config = dict(
    activation='swiglu',
    norm='rmsnorm',
    init='normal',
    warmup_steps=200,
)
Each number is 200 + 20 x the weight over its row's rms, rounded and kept within 0 to 999. Layers, rows and columns count from 0. The size before them is the row's rms in percent of the matrix's.

# layer 8 MLP up, 512x128, rms 0.111, rows 81-117, columns 64-127
112,202,237,239,195,160,194,177,185,191,190,202,206,155,188,234,206,222,175,202,209,196,221,225,163,248,194,205,214,210,172,210,219,234,208,203,218,199,173,173,208,209,220,202,207,158,198,195,227,215,200,185,185,194,188,198,206,189,223,206,221,205,216,208,226
096,195,236,223,219,192,208,199,201,218,184,164,186,174,215,202,192,181,212,179,178,190,238,193,226,197,192,195,198,199,194,165,198,217,198,194,222,212,156,214,187,225,199,194,237,212,197,195,232,220,158,197,226,182,190,179,160,217,205,208,210,186,192,195,191
098,175,222,212,220,179,171,202,193,254,188,170,219,218,195,205,185,217,204,194,238,182,210,243,196,200,213,184,206,175,212,171,204,189,211,188,218,204,197,235,188,189,223,211,177,166,179,219,218,211,180,181,205,170,218,191,179,221,206,250,221,200,214,237,178
092,166,171,203,145,206,204,223,215,179,241,193,199,182,213,195,205,219,188,192,165,171,199,172,207,185,223,188,194,246,217,189,171,207,206,216,198,204,200,211,202,221,217,216,186,180,223,229,205,200,198,153,219,193,208,192,167,213,231,211,162,213,204,186,226
094,208,172,211,225,191,179,221,196,227,228,192,183,205,224,198,196,173,190,204,170,189,217,192,220,166,200,190,222,196,196,175,221,192,140,184,193,199,174,189,171,186,201,180,200,235,193,202,201,222,232,217,215,191,215,187,225,233,196,166,187,199,182,202,186
093,196,226,215,173,237,195,202,215,198,186,207,170,231,175,220,206,172,200,159,205,194,192,242,177,179,171,206,242,181,181,195,231,196,171,203,200,177,211,174,227,198,224,233,211,207,208,176,211,208,190,215,162,242,209,208,183,182,192,203,182,190,214,196,182
098,161,184,211,219,209,197,213,186,217,199,217,198,231,204,218,183,200,200,183,194,216,200,210,183,217,208,269,231,203,186,227,179,205,222,196,176,206,174,213,201,196,153,244,216,204,187,207,188,215,205,171,181,176,217,231,205,227,154,215,173,190,223,217,203
104,207,169,176,240,196,190,205,189,222,142,225,234,181,213,201,199,167,219,176,201,168,197,208,227,231,225,210,196,224,224,198,216,207,196,187,212,192,181,215,181,223,215,240,214,190,210,205,178,226,201,213,170,207,179,175,207,181,190,227,219,165,169,192,185
110,174,200,204,205,203,200,194,198,208,184,198,192,220,180,176,206,193,225,206,195,166,224,188,218,223,207,229,194,171,178,231,162,158,204,213,171,222,208,155,189,196,208,180,195,221,223,188,191,211,180,169,182,213,194,189,204,170,196,231,194,212,205,190,215
093,237,206,197,199,200,215,194,175,203,187,201,166,190,224,207,163,187,165,220,254,198,187,178,193,160,224,212,197,169,208,157,179,165,225,214,196,214,188,168,190,206,236,202,204,211,202,217,210,192,176,205,219,207,207,237,219,174,206,197,182,159,160,184,173
094,233,176,205,203,150,232,191,214,227,220,200,204,201,185,206,204,234,198,242,193,198,193,159,203,223,209,199,169,213,210,176,210,220,217,208,184,156,190,144,189,177,179,187,189,211,206,226,204,201,190,192,198,181,173,214,190,187,214,207,178,212,217,214,189
093,231,164,183,201,206,220,213,202,192,225,195,192,246,208,209,207,218,176,206,211,203,192,208,202,211,186,193,180,206,176,187,179,188,217,211,223,211,174,183,222,208,181,186,184,185,171,204,219,217,195,213,196,207,196,196,180,173,224,202,181,212,196,234,179
095,228,181,183,222,162,200,226,203,181,196,200,191,209,178,177,212,176,174,182,221,201,183,182,198,201,197,176,184,184,225,204,217,183,157,194,199,164,234,176,203,210,176,188,210,232,224,184,188,171,191,210,190,179,236,198,218,199,235,174,178,227,195,194,209
094,227,192,215,175,220,203,226,205,211,196,221,219,208,196,198,210,188,199,201,169,196,204,195,205,179,191,193,193,146,228,201,193,206,209,166,161,216,213,236,192,196,186,218,182,220,219,185,183,199,178,233,204,217,196,203,227,229,179,213,191,238,205,204,187
101,197,169,180,206,171,183,186,193,192,206,191,208,171,172,209,243,196,224,217,197,235,207,185,221,201,203,207,194,210,194,225,215,211,237,154,172,229,238,178,199,213,212,175,207,163,160,215,201,210,190,220,211,196,184,196,203,261,223,199,208,231,201,166,189
102,215,232,208,224,248,166,199,202,186,214,208,218,200,199,181,175,199,185,196,203,189,172,213,207,185,195,211,211,176,189,213,201,207,227,217,189,226,180,175,188,251,180,216,197,207,254,186,180,208,191,206,217,192,181,210,162,181,223,182,201,195,200,196,191
097,206,208,189,217,187,171,196,192,215,205,174,221,215,229,200,197,191,229,205,209,213,212,134,212,212,222,170,225,219,183,200,204,198,153,186,181,186,198,208,172,178,190,201,192,196,226,206,202,202,188,218,186,203,216,205,173,223,198,176,203,205,212,211,180
099,207,177,218,193,199,175,213,250,206,181,216,189,193,173,175,193,191,196,221,164,173,206,199,220,223,176,169,238,182,203,176,194,215,208,203,189,193,182,199,184,208,184,205,196,197,174,202,198,209,157,198,227,163,209,211,217,146,216,220,181,177,203,167,204
094,170,187,180,173,188,204,193,204,163,215,219,210,176,203,202,201,208,183,222,188,205,182,200,201,186,198,212,229,186,216,178,196,219,186,176,178,157,205,192,226,227,222,217,212,236,188,205,207,158,185,186,194,178,225,248,200,177,182,225,187,221,179,202,230
096,210,165,238,207,213,207,197,245,194,198,180,219,188,214,218,178,233,232,180,191,194,182,175,191,228,214,186,194,238,184,186,199,195,191,217,204,239,222,224,178,178,230,194,156,222,218,206,217,183,232,216,174,218,191,229,200,181,202,156,178,180,212,181,216
098,168,204,176,210,233,212,167,204,236,194,205,161,203,205,163,198,186,186,158,241,206,190,207,200,214,206,188,211,194,206,147,214,183,204,178,212,194,221,214,201,212,241,226,200,214,211,205,175,177,163,194,191,207,185,196,225,212,177,240,174,193,232,226,213
110,177,170,162,206,215,210,199,188,163,198,183,241,188,202,200,161,202,166,186,195,171,163,212,192,201,212,182,221,207,233,194,183,223,165,219,193,193,202,218,206,239,217,171,213,207,204,195,226,208,178,188,221,180,209,181,229,178,215,179,183,211,204,214,190
105,187,210,229,204,215,178,191,197,203,224,172,189,181,220,210,224,176,238,208,201,216,197,228,219,180,179,228,220,184,162,207,223,184,180,219,222,217,248,202,171,202,180,229,205,222,238,216,198,180,202,206,210,200,215,187,211,177,244,236,193,203,176,182,208
099,207,168,210,208,202,222,130,176,238,225,213,181,192,236,200,219,220,228,213,176,245,197,195,193,227,202,195,202,222,211,214,168,206,166,216,215,186,217,216,215,199,220,243,203,205,216,151,172,211,184,218,186,196,244,187,201,206,199,232,170,180,184,209,210
101,217,139,219,176,198,205,200,192,197,217,193,172,219,181,203,186,210,141,218,249,195,206,201,226,197,223,208,205,230,193,201,221,211,201,205,180,217,167,226,203,176,200,179,225,197,206,206,201,177,193,207,214,203,239,238,169,182,222,217,242,182,216,205,160
098,186,202,196,204,215,204,223,198,206,198,228,193,210,249,206,188,201,212,191,195,160,175,196,181,177,218,211,210,179,208,199,208,200,184,202,209,205,206,202,195,242,201,220,212,218,196,200,197,205,181,198,167,204,202,200,159,186,212,228,216,206,236,176,211
087,162,186,226,178,178,194,180,202,204,216,202,199,220,214,192,186,179,220,194,180,202,203,159,152,224,165,191,225,202,157,205,202,185,189,169,191,197,181,197,192,175,174,187,187,198,170,215,218,242,194,234,223,228,221,177,208,215,247,218,220,216,195,192,204
089,188,227,210,211,183,206,197,182,181,180,165,190,192,203,182,205,224,188,203,216,230,193,202,204,218,191,195,178,213,200,201,188,188,170,192,182,207,202,196,213,229,187,179,177,179,221,175,219,222,220,195,183,185,182,227,211,214,204,235,206,210,174,241,206
101,176,183,182,192,179,200,185,222,184,217,192,183,168,218,176,198,225,232,214,234,175,195,198,208,202,253,178,198,215,177,231,169,193,187,196,189,201,217,195,220,197,175,202,188,210,207,180,182,202,168,233,164,181,205,194,200,189,215,180,185,187,214,171,201
101,216,206,173,228,187,179,184,213,207,170,193,190,184,187,212,228,213,177,215,217,193,207,198,176,180,184,199,223,201,197,189,213,218,198,203,196,199,227,237,212,212,222,208,186,230,192,193,222,204,190,237,214,231,201,198,165,210,212,181,209,222,165,226,199
103,184,204,194,213,165,183,198,170,203,183,173,219,198,209,203,192,199,225,215,204,200,214,226,182,200,239,174,246,158,203,226,241,202,241,154,222,188,166,190,174,192,197,198,177,189,204,201,220,183,204,201,185,213,192,201,169,181,184,188,181,197,214,224,183
098,185,191,175,218,188,221,221,214,225,200,224,241,217,195,223,239,219,190,179,181,182,158,202,201,191,193,201,194,184,222,212,191,161,198,203,170,176,210,204,191,247,193,230,205,173,210,197,214,186,201,224,193,198,181,213,210,226,210,184,193,226,193,203,199
109,205,221,191,196,169,238,199,190,199,185,230,176,222,176,198,197,198,181,199,230,210,202,201,168,204,203,229,203,157,256,232,185,197,203,181,189,222,207,200,236,191,196,175,186,204,184,168,199,199,209,215,211,213,197,209,192,195,215,196,184,165,166,207,220
102,215,221,211,181,209,198,146,200,214,206,200,199,204,203,176,191,187,185,187,222,191,178,179,239,226,207,198,201,211,179,200,166,204,194,197,229,202,170,158,201,200,254,207,221,223,221,205,231,234,191,183,191,225,198,202,205,219,168,174,180,181,174,174,205
095,188,167,214,202,187,215,195,247,213,182,173,181,172,197,174,180,200,157,216,191,238,193,204,211,182,193,217,185,182,222,189,203,210,199,192,182,214,194,168,234,173,220,190,198,227,172,226,183,185,234,205,191,247,198,172,202,208,189,184,219,202,230,192,166
103,175,213,238,212,228,222,219,172,209,229,215,223,176,224,212,183,200,195,179,208,211,221,207,197,212,208,230,222,218,192,183,197,240,228,207,171,214,184,190,193,189,200,226,194,201,194,164,202,176,213,211,200,166,179,217,196,187,201,176,191,205,205,212,188
097,191,172,195,215,187,208,191,220,238,196,215,183,175,199,210,189,211,195,249,213,249,219,187,186,203,226,266,193,210,222,203,197,186,213,161,169,206,203,174,220,217,211,189,201,209,194,196,208,189,216,172,164,202,202,221,200,186,166,195,217,193,203,224,222
# layer 8 MLP down (transposed), 512x128, rms 0.196, rows 81-116, columns 64-127
113,216,199,215,204,165,179,191,199,229,169,199,176,181,203,204,198,211,175,183,191,191,230,200,187,177,193,207,213,199,197,203,221,198,222,220,139,186,201,204,211,204,182,226,171,214,213,178,205,195,229,190,188,173,197,184,202,192,186,238,233,195,219,189,178
093,175,202,228,194,206,210,172,199,195,193,211,218,222,214,228,197,251,211,225,235,200,178,156,212,196,186,194,200,190,212,175,213,198,222,178,215,198,220,196,224,227,199,198,215,211,187,203,234,217,164,198,195,191,205,185,192,268,203,175,219,223,202,209,221
099,219,157,195,222,173,179,205,201,195,232,197,196,216,212,226,209,168,222,197,232,201,205,183,261,213,214,183,227,211,207,216,190,194,204,211,173,223,196,199,171,222,190,226,232,205,216,165,216,184,197,222,224,178,208,188,216,185,207,187,192,236,194,210,172
098,189,191,216,208,179,173,227,221,183,178,216,199,168,232,224,199,196,181,213,204,226,228,227,181,210,196,206,229,196,206,228,213,175,203,175,195,199,220,176,213,196,235,190,167,201,199,221,187,213,202,219,209,176,187,205,262,200,216,231,197,194,204,193,218
101,228,195,209,190,194,174,239,187,200,207,169,218,198,206,192,205,203,219,185,231,204,199,216,212,201,218,235,188,244,219,210,198,212,213,202,169,188,217,223,222,199,174,213,184,195,177,165,189,212,171,206,266,173,205,217,218,211,154,179,244,215,170,197,231
098,179,241,224,218,171,207,196,197,210,173,171,221,184,175,161,201,218,199,193,152,202,258,205,195,193,223,191,213,175,187,210,200,186,215,182,230,155,208,207,209,185,197,187,174,229,210,196,223,205,229,201,219,218,214,194,183,181,202,164,218,210,188,218,216
097,179,201,206,185,213,207,196,205,144,207,213,202,253,159,188,191,227,175,190,194,217,183,218,181,214,216,223,206,195,176,192,206,207,195,224,226,200,218,182,184,187,201,230,205,196,188,189,219,192,192,191,193,222,212,176,194,181,191,219,209,215,194,198,238
104,209,189,194,217,199,201,172,199,192,215,152,204,167,224,198,211,208,217,210,171,196,231,204,233,227,183,194,205,162,234,166,188,224,228,234,215,192,206,198,187,170,204,190,182,230,219,223,241,204,190,202,205,159,214,199,242,206,214,187,190,200,181,167,155
109,189,186,234,191,201,204,173,231,211,181,219,203,193,226,198,188,220,195,233,170,185,216,184,174,203,219,219,220,196,203,189,187,170,193,222,151,201,217,193,215,192,189,146,200,206,207,240,193,186,233,231,179,196,169,177,221,204,228,188,176,188,176,188,201
097,207,212,201,198,189,157,203,203,171,227,248,205,176,188,149,186,215,202,199,168,220,223,208,175,180,182,174,181,226,178,188,230,199,201,214,219,200,185,229,239,189,161,195,178,187,191,171,192,230,211,188,221,191,204,194,225,222,195,200,200,233,199,207,201
093,167,201,195,180,218,187,211,174,200,180,219,202,203,200,175,212,169,208,145,206,198,219,202,216,188,159,200,207,168,224,188,203,202,203,222,205,216,221,246,195,194,170,203,199,206,199,185,198,214,186,219,229,175,214,209,185,233,172,190,225,228,186,206,173
095,214,228,194,182,171,208,209,220,177,193,193,201,173,181,173,196,210,205,162,200,241,193,196,213,187,205,214,219,220,233,203,173,201,212,174,224,163,213,232,237,182,183,165,222,192,222,162,202,154,195,155,206,172,182,226,177,210,205,198,194,222,217,179,210
094,186,231,242,215,189,197,209,221,203,228,193,199,220,168,203,216,193,192,221,185,224,202,198,191,200,193,230,204,212,197,169,202,216,236,154,174,203,211,203,177,170,174,181,220,186,204,186,225,184,189,222,207,173,145,202,193,190,171,193,216,205,163,217,182
097,179,216,230,198,216,207,171,261,200,187,180,182,173,193,217,218,216,168,146,182,211,191,211,217,177,196,181,201,211,226,196,188,219,192,198,230,224,208,168,212,212,171,205,226,183,186,204,204,214,203,164,181,186,183,218,183,211,175,221,222,198,179,179,206
102,207,195,173,173,226,211,209,204,196,178,214,205,182,188,206,191,196,184,206,187,170,192,192,177,204,191,185,227,200,215,175,214,175,228,209,226,192,179,204,196,234,213,231,205,190,262,181,236,197,225,180,180,216,201,168,196,174,198,175,253,165,211,209,250
101,178,229,186,192,196,217,213,216,196,220,177,161,187,211,173,210,202,194,191,202,203,229,188,179,208,235,195,196,214,220,201,201,189,188,202,207,186,180,155,190,210,172,167,223,190,199,247,214,184,187,237,198,182,215,171,180,204,225,231,227,176,216,159,203
098,179,175,197,205,190,205,187,229,211,208,178,212,181,200,186,171,183,194,177,196,217,199,155,177,223,190,206,197,240,189,181,194,222,172,209,188,195,191,211,211,209,192,195,196,217,199,200,177,200,185,180,164,211,178,209,223,185,205,178,215,179,233,187,210
094,205,185,198,184,215,208,188,188,190,220,175,193,195,222,232,213,247,172,217,177,201,191,159,233,207,199,193,209,214,194,225,204,210,148,211,162,209,173,199,201,215,226,166,176,215,214,196,213,228,206,213,227,198,171,196,193,225,203,227,220,187,201,194,149
093,203,221,162,163,213,184,218,162,214,189,191,215,186,198,234,199,217,180,185,201,185,191,192,220,216,210,160,202,205,200,205,222,198,206,235,199,238,174,182,202,206,178,232,215,194,194,215,191,176,220,194,217,212,202,192,186,222,193,204,190,198,225,233,186
098,204,234,209,199,220,199,215,228,192,186,171,188,223,156,186,211,210,173,228,195,206,236,224,198,209,159,182,185,174,209,216,201,220,188,152,194,206,188,201,222,217,232,191,181,231,223,220,201,163,208,219,200,197,214,177,214,222,230,215,164,192,228,211,174
100,208,235,193,210,245,218,185,192,218,216,210,229,198,195,227,212,202,177,254,218,205,226,190,214,181,204,155,205,191,214,196,203,222,221,217,199,213,180,209,202,189,201,210,189,197,236,168,215,206,210,204,251,204,230,190,204,189,202,172,214,201,197,187,172
103,204,197,167,163,207,194,205,206,189,207,199,194,212,181,219,157,224,217,169,201,167,212,200,189,195,207,196,189,184,227,192,195,214,211,208,238,189,208,202,196,192,190,194,201,195,179,210,218,201,211,203,188,203,167,148,189,203,204,220,224,184,194,233,216
103,204,215,189,197,187,197,189,204,200,210,204,161,178,177,171,206,183,193,210,204,230,216,204,213,210,240,203,182,195,217,224,202,220,197,173,175,192,219,205,205,217,215,200,186,170,172,210,177,195,194,205,200,175,223,201,187,221,165,184,209,224,205,195,234
099,222,185,204,148,208,180,196,218,197,184,197,186,170,173,171,145,224,233,186,183,199,168,207,227,196,210,205,178,222,214,183,188,206,214,198,202,213,188,191,184,213,182,207,192,221,163,215,235,225,175,213,225,190,207,187,211,159,172,196,230,227,217,187,166
100,215,252,218,191,214,180,176,210,208,201,202,189,192,214,178,204,196,204,229,199,215,225,202,187,176,205,190,229,159,202,175,203,179,226,183,222,174,216,197,206,211,218,209,183,229,186,189,179,222,203,181,197,189,173,190,217,191,167,204,206,220,179,185,219
097,189,181,195,200,206,207,168,186,175,191,153,201,200,227,198,198,209,185,233,211,222,197,178,188,172,246,205,185,210,232,223,185,195,198,211,230,190,243,205,222,208,199,199,216,220,204,191,221,175,204,224,178,200,188,220,209,205,192,187,187,200,170,204,188
094,232,199,176,187,162,168,219,235,199,187,230,202,211,204,201,242,179,246,195,185,203,191,198,224,173,213,205,206,194,216,211,201,202,188,183,193,211,203,197,207,200,267,188,203,183,208,184,241,192,207,195,214,205,232,198,186,170,172,235,240,217,199,195,190
088,219,198,179,182,217,197,182,226,190,219,239,195,168,186,224,201,169,211,188,226,181,185,183,228,215,226,223,219,205,170,206,197,229,184,173,185,193,209,199,217,209,210,214,200,203,182,223,218,202,188,205,165,186,205,190,159,200,190,191,200,181,206,176,236
099,208,211,239,198,207,203,200,221,194,223,233,146,204,187,233,194,202,209,200,199,185,178,208,182,193,207,206,167,186,163,203,193,187,222,206,198,230,212,195,165,212,212,232,193,213,207,198,161,198,179,199,172,182,202,210,178,197,192,203,186,221,201,220,169
101,178,190,167,194,165,184,169,204,189,190,209,206,224,203,189,176,201,211,229,230,203,169,171,169,193,221,189,217,218,154,186,184,180,196,182,216,198,197,221,206,193,210,188,193,200,200,220,253,223,186,176,180,208,192,210,178,212,208,183,163,200,214,160,222
107,189,194,194,205,180,191,152,215,142,221,192,205,193,212,179,224,242,243,220,223,195,205,202,231,201,198,206,217,197,220,183,221,217,186,212,255,220,185,183,197,204,202,223,180,173,224,200,197,193,187,195,211,204,200,171,207,194,183,193,230,192,193,222,185
094,193,232,197,222,212,185,192,153,214,200,205,219,176,230,195,195,174,194,176,236,221,161,194,165,189,208,203,222,170,188,207,225,220,205,177,188,191,193,201,185,158,200,171,237,234,196,216,193,186,174,221,182,225,197,199,181,187,229,193,203,204,219,176,205
101,175,167,171,195,200,217,207,203,165,207,207,230,218,193,204,196,206,221,194,188,209,180,198,213,208,188,194,236,201,219,158,176,189,189,201,209,184,209,220,204,246,201,201,181,226,219,206,222,188,234,228,213,211,196,188,236,182,194,203,200,179,225,200,207
100,215,184,184,211,158,193,214,198,199,170,187,212,206,217,221,204,170,159,192,190,207,195,169,177,165,211,179,178,171,233,182,197,225,166,202,170,192,192,179,177,182,170,244,188,171,163,226,208,211,235,193,223,195,220,245,192,198,188,187,202,209,230,224,219
098,192,225,219,187,179,209,194,159,224,207,203,202,223,222,209,208,194,192,195,220,191,185,208,241,210,179,141,240,201,172,213,217,169,160,194,243,188,200,185,176,198,196,194,193,182,178,177,170,197,177,210,208,207,241,226,184,202,198,189,222,192,218,208,197
101,205,166,189,217,172,229,210,231,189,237,199,200,191,174,203,231,189,174,223,211,214,207,168,217,217,222,195,221,206,159,195,191,218,168,175,169,201,207,180,205,205,172,221,226,197,204,220,189,211,208,179,178,191,228,182,209,230,204,237,222,206,208,190,232
# layer 8 MLP gate, 512x128, rms 0.113, rows 82-117, columns 64-127
102,206,192,173,187,253,216,181,206,194,186,195,225,240,179,187,215,196,201,196,215,217,190,175,218,234,204,196,169,199,221,218,170,190,246,187,212,196,178,202,199,190,201,221,179,193,195,187,218,182,211,191,190,189,199,200,166,200,169,211,229,229,244,196,215
107,247,198,206,200,178,193,202,210,206,204,183,179,170,219,214,232,202,205,225,211,176,174,191,182,205,194,188,207,192,193,247,174,168,209,185,202,212,193,190,203,201,231,172,212,208,203,200,223,199,211,224,160,238,225,161,198,176,185,199,221,213,207,171,169
095,206,204,229,176,187,206,167,150,236,208,185,195,217,207,180,200,197,210,186,196,218,206,235,235,199,214,173,170,218,165,205,184,228,195,197,193,209,193,198,170,207,226,195,173,202,174,183,232,193,206,154,198,183,188,196,173,168,201,196,213,223,217,209,232
101,192,194,197,213,199,207,233,199,245,202,174,228,187,169,217,210,216,201,235,200,242,236,182,172,217,221,172,193,196,200,211,201,194,177,200,171,194,221,225,174,227,181,210,231,210,183,182,212,190,185,192,202,222,182,214,217,200,195,213,201,216,187,248,150
096,173,214,197,199,226,191,193,188,233,221,165,168,209,188,243,216,249,182,180,199,217,205,231,196,219,205,193,258,183,169,191,185,216,195,199,185,200,213,224,200,199,232,192,189,195,219,221,175,207,165,198,207,233,212,186,199,198,208,189,193,215,186,224,188
106,185,195,206,206,217,188,228,167,176,237,183,207,212,189,202,201,248,187,209,211,225,160,200,204,195,218,197,214,196,185,211,210,205,219,194,201,186,206,171,193,178,221,167,196,193,204,199,171,205,212,178,194,189,191,222,202,177,227,199,202,212,185,212,189
101,214,202,178,215,189,159,202,202,177,218,198,173,168,191,214,200,183,188,179,152,203,222,171,205,193,220,198,225,196,180,165,193,216,178,193,198,193,159,223,183,213,217,212,183,216,234,194,226,207,213,169,184,224,168,186,211,212,195,225,234,180,161,220,191
106,193,138,206,169,208,214,204,165,202,207,164,194,200,176,202,180,230,195,197,210,203,226,177,191,224,220,178,213,213,202,219,189,182,214,176,151,200,208,223,215,187,210,183,219,168,224,203,212,183,192,203,196,221,173,196,237,218,193,199,215,186,181,203,191
100,213,206,219,196,234,218,202,183,199,220,228,195,191,224,214,180,167,200,209,198,207,211,197,202,212,214,204,248,197,205,213,200,197,257,181,193,203,207,174,198,197,207,200,185,200,176,203,213,195,194,188,172,214,175,192,210,197,167,180,185,208,199,193,236
091,204,181,202,211,163,169,166,172,169,194,192,211,224,195,197,162,192,179,215,188,189,200,219,208,239,164,185,207,228,210,195,240,209,175,232,201,188,215,207,153,196,200,173,199,187,194,188,198,188,191,177,192,208,179,195,178,229,180,204,203,218,219,189,198
092,195,220,178,238,219,204,212,238,183,216,217,211,197,253,202,238,204,194,205,212,208,230,193,181,192,211,220,229,169,224,208,211,232,204,199,215,199,221,212,186,202,192,213,165,213,196,216,204,211,226,211,192,192,212,200,174,241,187,200,198,211,176,186,207
096,208,177,179,196,212,213,176,196,196,214,193,224,182,181,169,200,200,170,173,227,183,210,198,153,176,202,189,205,222,174,177,202,185,180,196,215,210,219,175,194,172,251,156,194,198,199,218,192,209,199,215,220,216,183,199,192,218,182,220,169,166,174,197,211
095,224,193,189,179,230,181,144,197,210,191,151,227,214,203,218,218,222,180,210,178,213,187,216,172,178,187,235,197,179,180,174,214,211,179,249,207,169,177,244,160,200,240,221,192,182,208,211,189,181,207,208,198,197,221,208,221,222,187,222,190,185,217,190,219
103,225,189,195,196,199,197,220,172,218,198,205,218,203,197,204,195,215,194,196,215,180,200,226,215,196,160,186,228,158,180,254,181,211,236,178,189,182,195,220,205,194,174,192,195,204,191,198,191,163,181,218,196,211,147,183,240,200,211,202,210,219,202,210,200
102,205,156,220,197,218,220,186,189,232,196,189,218,191,195,197,167,211,206,192,221,173,202,225,173,208,217,202,225,185,220,209,210,212,208,193,238,172,210,201,209,212,202,248,157,154,181,238,184,174,185,232,167,226,202,180,185,226,156,226,188,191,209,178,224
102,215,182,207,166,203,179,202,207,191,202,153,234,212,217,192,209,199,196,184,214,202,229,156,209,195,183,244,224,251,166,229,199,226,204,183,209,181,211,206,221,173,197,199,229,200,241,198,241,200,203,175,203,196,179,215,183,188,192,207,207,177,190,227,197
097,195,184,164,234,220,205,214,206,170,224,181,234,188,205,211,191,234,165,236,163,189,207,200,228,183,210,194,199,192,187,173,197,185,189,193,172,212,231,212,202,196,203,185,197,216,178,187,216,193,193,207,202,188,182,198,181,228,208,191,232,190,166,172,223
086,188,182,197,203,230,169,197,208,150,191,207,213,187,245,226,201,187,214,233,205,177,216,206,220,153,197,193,196,218,201,186,222,209,154,185,212,204,169,186,225,168,196,205,239,192,198,171,183,195,213,194,199,166,206,215,193,181,204,198,185,213,208,203,217
099,249,229,200,237,252,188,227,183,190,175,186,158,228,175,172,197,195,186,203,217,201,206,249,221,160,219,189,228,166,174,179,200,188,220,224,186,201,195,196,196,188,214,204,203,211,195,197,206,174,212,200,202,222,232,187,208,208,202,223,204,157,228,163,220
094,184,196,193,190,203,219,184,183,199,187,255,219,223,206,218,183,196,254,183,172,211,188,193,197,209,189,190,166,197,188,192,171,198,214,218,216,225,177,209,199,203,215,193,203,198,230,210,216,233,178,180,199,175,258,191,200,220,204,204,200,218,199,196,187
111,176,241,204,242,209,213,224,212,245,224,161,234,189,201,228,179,243,178,194,202,187,216,242,213,193,241,213,174,207,204,201,168,200,213,189,195,205,189,194,188,187,216,183,188,181,201,194,203,197,224,215,192,184,179,191,209,196,175,205,215,205,173,229,227
102,212,227,138,224,233,235,170,164,220,164,193,185,225,180,196,251,203,217,218,171,206,173,222,181,227,169,186,208,204,189,200,194,180,199,202,188,198,189,206,200,189,255,226,180,194,189,190,167,209,205,162,221,231,225,214,189,223,179,192,200,202,206,194,223
103,208,211,199,168,190,181,183,227,188,153,185,198,204,190,190,195,197,219,164,206,210,206,183,221,173,194,221,191,209,235,179,198,152,237,208,204,201,183,202,205,208,210,223,190,244,183,182,198,223,184,215,222,194,189,172,204,168,187,231,200,200,183,216,213
105,185,203,183,196,214,200,182,193,169,206,178,191,233,213,214,160,237,186,204,244,179,184,212,221,208,223,193,200,223,220,200,188,178,201,175,219,233,173,206,185,206,210,200,201,178,224,172,186,206,179,213,234,181,200,217,177,217,223,179,190,184,193,206,193
086,205,219,168,203,201,188,192,189,220,180,191,156,180,221,223,184,195,214,206,177,183,200,218,196,198,200,183,227,178,202,179,183,187,187,239,190,153,185,229,182,203,210,172,203,177,196,199,179,216,206,156,208,203,228,201,220,166,230,242,207,193,193,223,219
098,193,211,173,208,188,208,238,210,214,207,222,210,209,212,186,172,206,210,180,224,173,188,206,186,220,173,200,214,219,175,235,213,199,238,227,201,217,209,217,176,194,192,190,205,194,194,159,222,180,176,210,181,211,198,232,210,213,209,190,213,219,195,186,193
087,200,186,174,170,163,214,194,177,207,221,204,187,211,177,162,194,215,208,152,214,188,222,170,153,202,179,196,188,185,234,203,207,151,167,199,203,233,194,177,192,199,181,167,233,179,168,212,166,220,177,192,208,194,216,220,226,182,214,215,211,202,162,205,208
094,192,211,221,209,195,192,200,217,194,190,196,206,192,171,206,159,239,230,228,201,214,184,222,183,180,181,198,201,205,188,182,149,195,184,216,177,211,190,198,231,203,202,208,175,201,214,197,198,168,223,210,160,211,180,201,212,204,224,199,206,191,215,152,144
099,226,186,191,217,196,211,241,197,188,199,163,182,202,183,178,215,220,191,252,213,226,191,218,210,194,196,210,207,193,184,188,230,216,228,192,224,228,216,217,209,167,182,226,195,224,206,168,171,191,177,246,182,194,183,202,214,182,210,206,211,213,203,217,169
103,199,196,200,194,196,209,208,209,210,193,196,139,208,177,185,188,206,212,195,256,226,208,201,186,193,202,181,181,224,175,217,196,221,209,206,188,197,222,155,187,188,222,206,197,206,191,234,193,174,192,215,171,206,205,194,177,225,172,212,186,217,181,190,177
102,177,199,218,222,193,187,182,200,187,199,223,188,183,180,183,219,205,211,201,184,230,236,173,188,191,211,236,154,212,212,195,225,195,204,167,228,216,213,245,209,191,191,211,193,183,169,210,169,213,211,216,186,173,234,193,230,193,177,188,205,203,214,219,211
101,237,179,176,175,220,215,153,232,206,182,181,175,227,227,169,197,190,219,167,197,222,178,200,212,208,192,168,227,176,196,162,216,214,193,233,195,168,214,183,213,193,229,212,207,225,239,191,209,194,233,197,196,185,220,219,242,186,203,200,212,195,188,206,157
101,224,211,193,190,212,223,189,187,165,207,158,219,173,190,219,180,195,174,189,210,168,199,198,201,209,222,199,194,177,242,172,206,226,205,217,203,203,202,189,220,243,201,214,213,195,181,223,204,185,217,191,183,167,175,177,182,194,203,202,196,180,218,163,198
095,188,188,189,191,163,190,211,155,204,200,171,169,197,211,218,221,191,213,237,172,211,189,217,193,191,207,162,226,175,206,199,206,234,202,198,190,198,184,176,193,187,236,210,171,172,196,208,205,210,183,195,164,189,245,196,182,180,199,187,164,165,200,225,229
103,213,177,151,176,191,210,201,185,190,164,179,199,224,227,202,204,196,204,239,207,206,224,187,185,165,194,171,181,176,145,202,218,229,158,192,193,188,211,213,215,213,190,186,233,210,156,192,190,212,198,190,202,202,196,178,197,208,181,219,196,209,197,180,208
096,214,213,196,190,215,186,183,213,193,184,174,220,200,208,205,204,197,191,211,240,190,211,193,178,180,187,174,181,190,189,192,153,202,182,221,184,211,212,160,214,201,206,183,198,221,210,170,209,200,204,187,151,179,181,190,222,176,188,197,180,225,209,222,224